From a checkpoint of a small transformer trained on Wikipedia.
Size: 19 layers, width 256, 3 heads of 64, MLP 768 ReLU, vocabulary 512, 11.5M parameters.
Architecture: RMSNorm before each block, rotary positions, no biases in attention or MLP, untied embeddings, normalized queries and keys, capped logits.
Training: a variant of Muon for these matrices, 466M tokens, 4015 steps.
Each number is 128 + 24 x the weight over its row's rms, rounded and kept within 0 to 255. Layers, rows and columns count from 0. Numbers have three digits each. The size before them is the row's rms in percent of the matrix's.

# k: layer 13 attention key, 192x256, rms 0.0749, rows 52-63, columns 192-255
# q: layer 13 attention query, 192x256, rms 0.0735, rows 53-63, columns 192-255
# v: layer 13 attention value, 192x256, rms 0.0818, rows 0-34, columns 192-255
# o: layer 13 attention output (transposed), 192x256, rms 0.108, rows 0-34, columns 192-255
k52 088:109122189168147059133152156116134094149135131103113073099126148140090146131125102132105099140138094186109169081185115142085150117128106140133117128123130123148094143123100118139130119127105114
q53 101:109082168146122133119171091150103103109100163124122114122106099127131119134149139125156146177136119161126140139161105124093155113122140147142173130156103127121115143134129142111148140190127163
k53 099:107125138098138129132146142132127141141136158101127112139134109167154097155136135160100136144158132157099106150130111148102084098101122088115121110161113146108123134116140126147102115131135082
q54 082:142180132094098105148130091185085084109125142133149085082119127072152123155100164147110135116107124118188131171106103116144126167142143109158126092113062080140125133107152135161097160118116126
k54 085:140110114131114154107130103122109155176090125146161140133086117149105090144096110132123122098139145122118115101185108123121157141123130110141143131161133127150128084160104165090180152141099181
q55 086:120115151166145120086123103149110128115165137117148098120173112089104109109088150143152107126078159150110107111157120135132107111130175126134156141152141137133114115163138129121133094180148124
k55 100:122088146138136128139118131143129076105152161162136155124186105120092092145164115118151153144090115130156141153090084084154122115133159115143131142152158121101139146111146159116139090111105096
q56 093:136181115140092149134134057134122115123109138146136104093119127125091118154117134103130131136145130137105104152135153144135100131128155118127119083148124113120104150123139118085103152110167126
k56 105:104113119134136159132124163110114105135128165089155107128130084137148093098107113169121181113112111157121100127155075188144140083147113151135160118128105120117128145091154102143114141155150102
q57 078:152109119133133143145116141140159131114140104167123117130135117096147105144135175145165118142127119134143150098160064150161096128145162112115157130134125126133135136124164116150113113118129105
k57 095:167119111155129095097158072118107151151146152140112119136186122125138140092099110149089158105140112141122082143134141107105152101145151140149120119140152064111125128189172178112121153152124127
q58 086:117096115083111132120171105133144132098123095093135119067124139151108101164113110192125126151127119106113115116140113121168111133153147112105163137105127118140127123106132137173187105100132108
k58 087:131124093078126131130138154129135151150081153150153099125134139147118151119109119160114173123095142117094164126123127112134113140114144110165150111152160136094122169118132089106097096130093118
q59 092:164086112154123131093147108156101105136125112151109157143115090122122129106128073101121116136149135141094108146148124115105149149117132137126142127123189110156127134131109135122091129124087133
k59 098:116116143120085132153125157159185102099140131134145111074136110135138144148113086130137123136073103127176163158188131160159125147168144138111175115121119129094146103110126157136157147151122118
q60 091:095094125106140116115123096144089104112137140082129126141105127123102097130148137119157114111130141159118128142174143158140136153129097139170135126113125117116132174094147122104107105177156110
k60 104:132133156149135123143088116159063165086164119170079139191104111128167157130154099139120152098125163117131134152133104146129135164094134164187146134144157158120108161137147156133141106090166124
q61 092:120114124154115119141073155117148102138139100159150090151168086112135113134133105109143099151093096105130130116120134101161150087119119121131132113115131126133120132147104118121136113117135102
k61 097:122142162128138132125146107143134168128078135146111105176136111129141118153122169122130135094170184106125111127143119106138060119150130118154131104117103132127157130115143086107112139150120109
q62 093:125150112097128108121078122111170158116117137160120087109135114159123149144137113087113166128161082136150165083121142070167172125115125113152098116126092136122151118130127121167110147130120125
k62 102:121159132129138126099099090084123162131097154106142115111131130107145109137092110095111117157118120113068136064120122100125100112111148033160155129092130157128102124132106139128126147129160117
q63 084:124139116118145079100156129117115131127140149122134112102146134153122074132147110103169116148144133135146138133124147136124146109118111157085178142151115119112114145137106143131095097153137130
k63 091:088114114109153105147109122125116096165134124138141114186171131106127153130089121151112158169135116158101157155176146120121107146142132140112127120136155106127141136117117152124145093148121126
v0 097:125168135087110139119140134123112088118134098115115168152117139107108153113179112081077156136120119111140109120119120092114117121114123152111164122167102147153110129153169098128150176127150161
o0 101:123128097128123146092119094140148160132116136133087117147163141171119120185149130147148125159155103100127107140148075091095104090096119124107117119159121145119135123098167118153082133135053126
v1 092:148121145152121128089178129081110137119101154134125101146131134165130120163115148132145119144104163118132121135162147128151095102164118128148128163144135125169128125177113182119129159107131098
o1 099:134112194131113099152156133130120132113168116146117174125104125109151141127144129113121106141157109184150167133130174139096113071100118156161126132146129125121152118172165135130148098168145174
v2 107:155116147108114134123133112137094121167145163122124111129093128124125158109171143106089147133126121125131139096155145155160165178132147137139126106135102127151071130140112125107158097084171166
o2 110:139103130098129105144063142084124156103131125152092164131180178149129173128122174105155132133069095092105119129095138147159153139076113130143134125130140166147084098100124160126158126101148130
v3 104:154114115133109098168128143101104130089132136128127166104145101127151170135110103144151177145119158150118151132114126131101102087103143144131188081106140125105121148124125085122140123137138157
o3 104:098133124106123133129178136140124108120108098097127120148127144104119131106165137127112089098135112136157148135140173098119154119135164083172155134116152130155171119126131157146126166143171168
v4 103:107142118130133121155075133095171115089138143106138091119124109112110118123110146154118140164133123157139151129080165123136128122133166115148114136142129116113091106137093103126149155133130142
o4 108:099138106107157108174110154126127138081145149122133112158132110159087168107149101162129135070111144134079098137113148099116137127131141153200106106115147163159145178133108106166159160134154118
v5 096:129161163075065095128114152117085119101115143101125080145144151100096106123072143151139095122108116127144141135110151131111133136097141123114160124154107134109164114144146180129087130161101150
o5 104:109162098111139140084172144096119161092129135086127134112078103114153098119097076123153147145147140145135127147163143180127121112111098135102099168102125096109162129107173135108127103114162168
v6 097:134111105112096152148159117142123123133121127129129118122133104126185115160112159132151129134106139117139126167157118118074119149145109126124125072072107149133127134167116072086122140131131105
o6 102:123131111152088111151141120157180118131123097101102127109119157121133143137108142161110109126107135127102119102126108140134143105154153131132122104101134139089106107103134146194085119103129110
v7 099:089136134133100154158118157098077116113084109156174091124120142142160106098108141137180152121088163164103154142119155138157161108134128105157110165141114154139154111130136119115197188173117093
o7 096:107123132161143124177118144141143132118149113131120119103065121144114101098110082156111125118108141154129123121116176142071102110136116110091088123158149136091141153081138149177133168149115176
v8 105:110133138061127138128151130170106116115107091123123115098113131107123113074140111138166109125116122121103106141121177133114167149150135119140141137081159179155162125137109151108156126121127117
o8 105:121129103140155093107101119134106115121107093130115161128084088130073135149136125084137123150178138124166142102132137137128101126096128091117144112098133128116121164089127110143072125151102164
v9 109:122133101103127106155103089120115136117114120115135130150111116164095109123196117121122154131136123146086123122130123126114166137115148093091116135117137146090178100144109115159128125144130141
o9 112:128145120120130125133118189085166132110146118137120119158158115125094154078123138117106161118109130127173113100070144109145116147123111124132118146106127151153094190111097136141145137120108129
v10 096:144173133098130128171165144095131144098112132132127094137156149144119135117162085114126120125141103145133126169141121130097113120147149130126106145135117097126151126149126178116086133103117107
o10 098:119141113162140139082101156109122123106122133119147125138116112127138129109117126084146095123104148129149153145086165118179117122142112115143082169121130127140114122131107073101146122123141129
v11 099:153130119092080141158117142185106133119098131121092136106113084174130136148117111107128089164116113112108135093135111119103118066134121102135083136144121118139118098090141141122112124111176113
o11 106:157150120110103121125115112135120112094176106131132116088150134138158161143157162137155123139127143139132116104161164129135162179152097115183125122096145132086159121145112137159133124107154087
v12 106:146174122108114153142106116121153142160131117161111128104102135124133156108135098134139114120125108177126156119141123116100144084080127117143084156128117128111145120131151129173117141125108129
o12 107:128163138124150134111128121145113147140108098156180124124097090132112126126112135122126118135097114091116170130168119113134175161155135104143155142102147077124149140094119170157129151106130121
v13 106:129177117132109101166105113110154168155103130137141118131128106103032159080129138106110145160095088112174104188134116093121128149077122111121130082102086093104130120137144103097107120100144107
o13 105:113097120138130079119128128138126136155092097118133076112111135127114137120143141087147135137116132139113144168115165096147136139136084159108146116113130171099169132117118130124144113127095126
v14 103:108147152105125096072126132151149118149146107103093107107139169100124144123133124113111087138142133150096120128108122081132117153136086125096115099123092097112112105173141141124131145091142169
o14 108:151108122086143132114127144175146131094154120125157168128128105141109176077095119101158113145127094107140126135116115110123092102112121077127110137103107093114126079136107091160125150071161161
v15 105:153160108127130120162154138136109130104123139162136100111099138156190103144167133146097141165150157185172158152150112135118110165148175144111113141125121131122081146101121119138106108135132111
o15 108:098133166119112135138126151074127121118110152150145127176129118129155109090150120190108126127167123126101128108130109148120104073139127124111109129123132154167067181142166085152161135072104114
v16 103:169156111130143103137084127078138136092205091110111143123153143165097070088126096098112108091163115128148145125111133127122159090109166132123100164104116149160151123139143129134129149091138124
o16 107:130119079140171177122156121087139125134116153146152163121120109142154113142161111123134155122123111089181100128143134132151109144098171094127145118132108099148157149157124145089135129126148096
v17 104:107126204117145097142096168104162099114141101129097106133129179126118138145142109122118101074179118103115114110101131155122159121142146112107115144165150161119102158147139153144134124159110173
o17 105:097113098123139136106102111070152172120149164129175112161168131133157119114130140123118175122115136130138148153129121124085129143146177109140044148160168108123100132122136151114129098143114141
v18 095:128117174143158127144108113179098148111120127130139122140096102165062123115130110113151136158093110136146137123124060119091122097142145072118077136152099136125149127111123133176139115182123098
o18 098:105143121164102077145105142132131120130105081138162109129107124140148134115156100098154109119101099127117099127130173166158111139167143143119124100133116115163151190154162157121127134077132104
v19 093:132166182147080102176136150146149147120120091093118097124133128099162147143128137122115162162140114114135090113143119126118115136140126170138115121186097082113188140096106100136095112152132118
o19 094:078101151051116138092092192138132160117140151143133124124133151129146132141125141120119139141133151176123139149100113074117127146173098138112124112140118117103145127110117115154127158128127120
v20 095:128131113126115147117105095132116142147143099160084169137134144120109125124097156132144120125119115111100101130154105129138116190093093119140087132142117102116133089094118102150104095111131137
o20 098:155135132122124106172137127140171120107117111110106164125145165125150124117111156166142121100133115096134166110184159137120115144134129100090127153130104134131119147117094142110118126161101136
v21 102:126093132147132102130129115172124127142120129153067115096157124079142147131091161098113140107124115130125155114139101132158100119126079130103088111102157158151107128123144134113099084110106115
o21 108:131107095146077098141124138140146097117086145110143150113137139095062136099131113152096135112113160127101140092130123122169147106135137127122157117101118097093099135139105126118098123079102111
v22 096:112087158134102132175067093130099115072083111144159134148091150127113146122151116121165103122121162153099109093090134133133159131121154130147094119117132123115113118152111101104154156136160136
o22 099:117112121170117131109135159109144129107146131130108152126126185118112099147109096147108129151107101134145114140136112169129110142100109150127106126145109150119098144114133125168145151094137104
v23 093:120146171111091102123131128107142138112160113094100118097090120161095137138105117124145111183112147154117084128106188134130096110109183125120119141105101110116133158184114134122132127087134108
o23 097:112120098099147101180126191104136149120127096122166137165109136113137139089084151116113095121120127118139141141075148132103106126122125088136095103136128133171152144082095126146152134087174110
v24 110:187106147102141146132147130117092110141102152151115163100131112129159104114122086127129161157152110151114184099109100124098134122120109105149179149109110125126166152138116129146098085123141108
o24 111:116108127169130143097088123131130111111117120141117133108143099133097117066154156054118126154176105169146115088138138136111111161126107145138176135120103147136111120132167126116099141126145132
v25 100:124127136121148139098115110162156110162150114117172146096136141169172125133093123086138113130145104087130106145122154105112103109127166116089105146165120134127131137152106152140137118123123121
o25 103:096098113118156162122129095134100123143113140146148159123099121130135101130096134078099178143116103142131123139095128111135091116151141165109089123136088097148141071145116160098159149122143133
v26 099:111131107119119147118129133203116094159148122172124144138112111139139114140150147082160136114126168093115104086121078143142140094138123151104185147130137157148110121114116124121139118086147145
o26 102:150093136168166158140086113129117100148130196121154109113150140143148106146136120096128119144113131124166082077154090144157100104131143127103184144145159110132084140131121124125117119095119117
v27 100:113114107122168100115175126112112141127136091139127153131093160113127138133135088150138135063135111084159093175114164142191114138167067103152149143112155105146105108180138163103121103152118128
o27 101:161159143131142136116146105130136125121117099145134108130145130131096161123076144144118125123128154120129131152162130124120089134091106128119142126154145137115112123101130078107091153150095118
v28 099:172177124142171098129149138117133095076080114123118135144123107123113091146153104134138139167068119118158163128067126118085121115141150151116155145112098105126142120088129114109124138153117096
o28 103:122144131138107149122128161127157123114092167137127065099079149113111093136104132151126109163105134133138104085114120163131101096137106165156138112090092047128138134115144135118154122080136101
v29 093:111086122149148100133121129134104118136172119125108100122143150094123146112179139097124092117166132085109092137087125150105152143146076124132137120128133174127105101162141142164153097112164116
o29 095:170173105117111113146117094105201127135116139118108164117131168129156087165106144110113122148143117098179119160106146140128097142158143120096111114145112145117075145119111113080115134105156099
v30 103:132088183140095150129121169114107143098119127167151136099123135183153128142126162122109120106091114144084084178150162133151189142118090096135140121161122131097155114143138123167112108180150173
o30 109:150120127144122119069119141104158119122178095140138107116135119138106103141118121156080106109096096131124142133140139100146158156140126124097118118129156121142100135117117137168141116111100109
v31 091:164136127131128104143160169098127127102125118125119134116110121140121120117124109125095157145114131097136119138125126141149085157130140137157138157161123150113169124122145174160110165120116119
o31 094:141130130101068139096126103083102165135139137155121139126071112158129121134156123161147136155145095168118150181140120137097142148145063081150130162154142138160134125096176104141116108103132101
v32 097:106132139170162117115112152107113144109100092143102091151107157138141122167125161139076127169100129140143128139115067134114141106093105107167131093166163166136160100075123093098131147135135122
o32 096:123121092124152148083114090167113124112110150131127144104131126118079139136123133143130148121119108118125106094161141154102150107113145178088136163095134138128136150122144115079135089121130134
v33 090:113150141157122131124113163135155150153141123109129146129138108164171131133121152144118097126121120118088144154128162139143174158152125105110101135141112179117121131101123141106168160140144132
o33 090:134128146177126079141113123108137094115165170121111121127144089149132122118147104136106152138105155104110133122137117113133109124138101154117134111139162114103086175153150126176085132138162099
v34 096:124132134130075148133106117163142101100135176128100152140106111126167144109153105147105112164126134128103148139148158098115123162143073100113136110109133091138160129179102091097123123125143099
o34 097:152073131152129125134092121127145114166139097095148118135111139099132134135076106133150124137111127115108147136146088120085183096108129131142108140109142140154124120105145179155183149104160115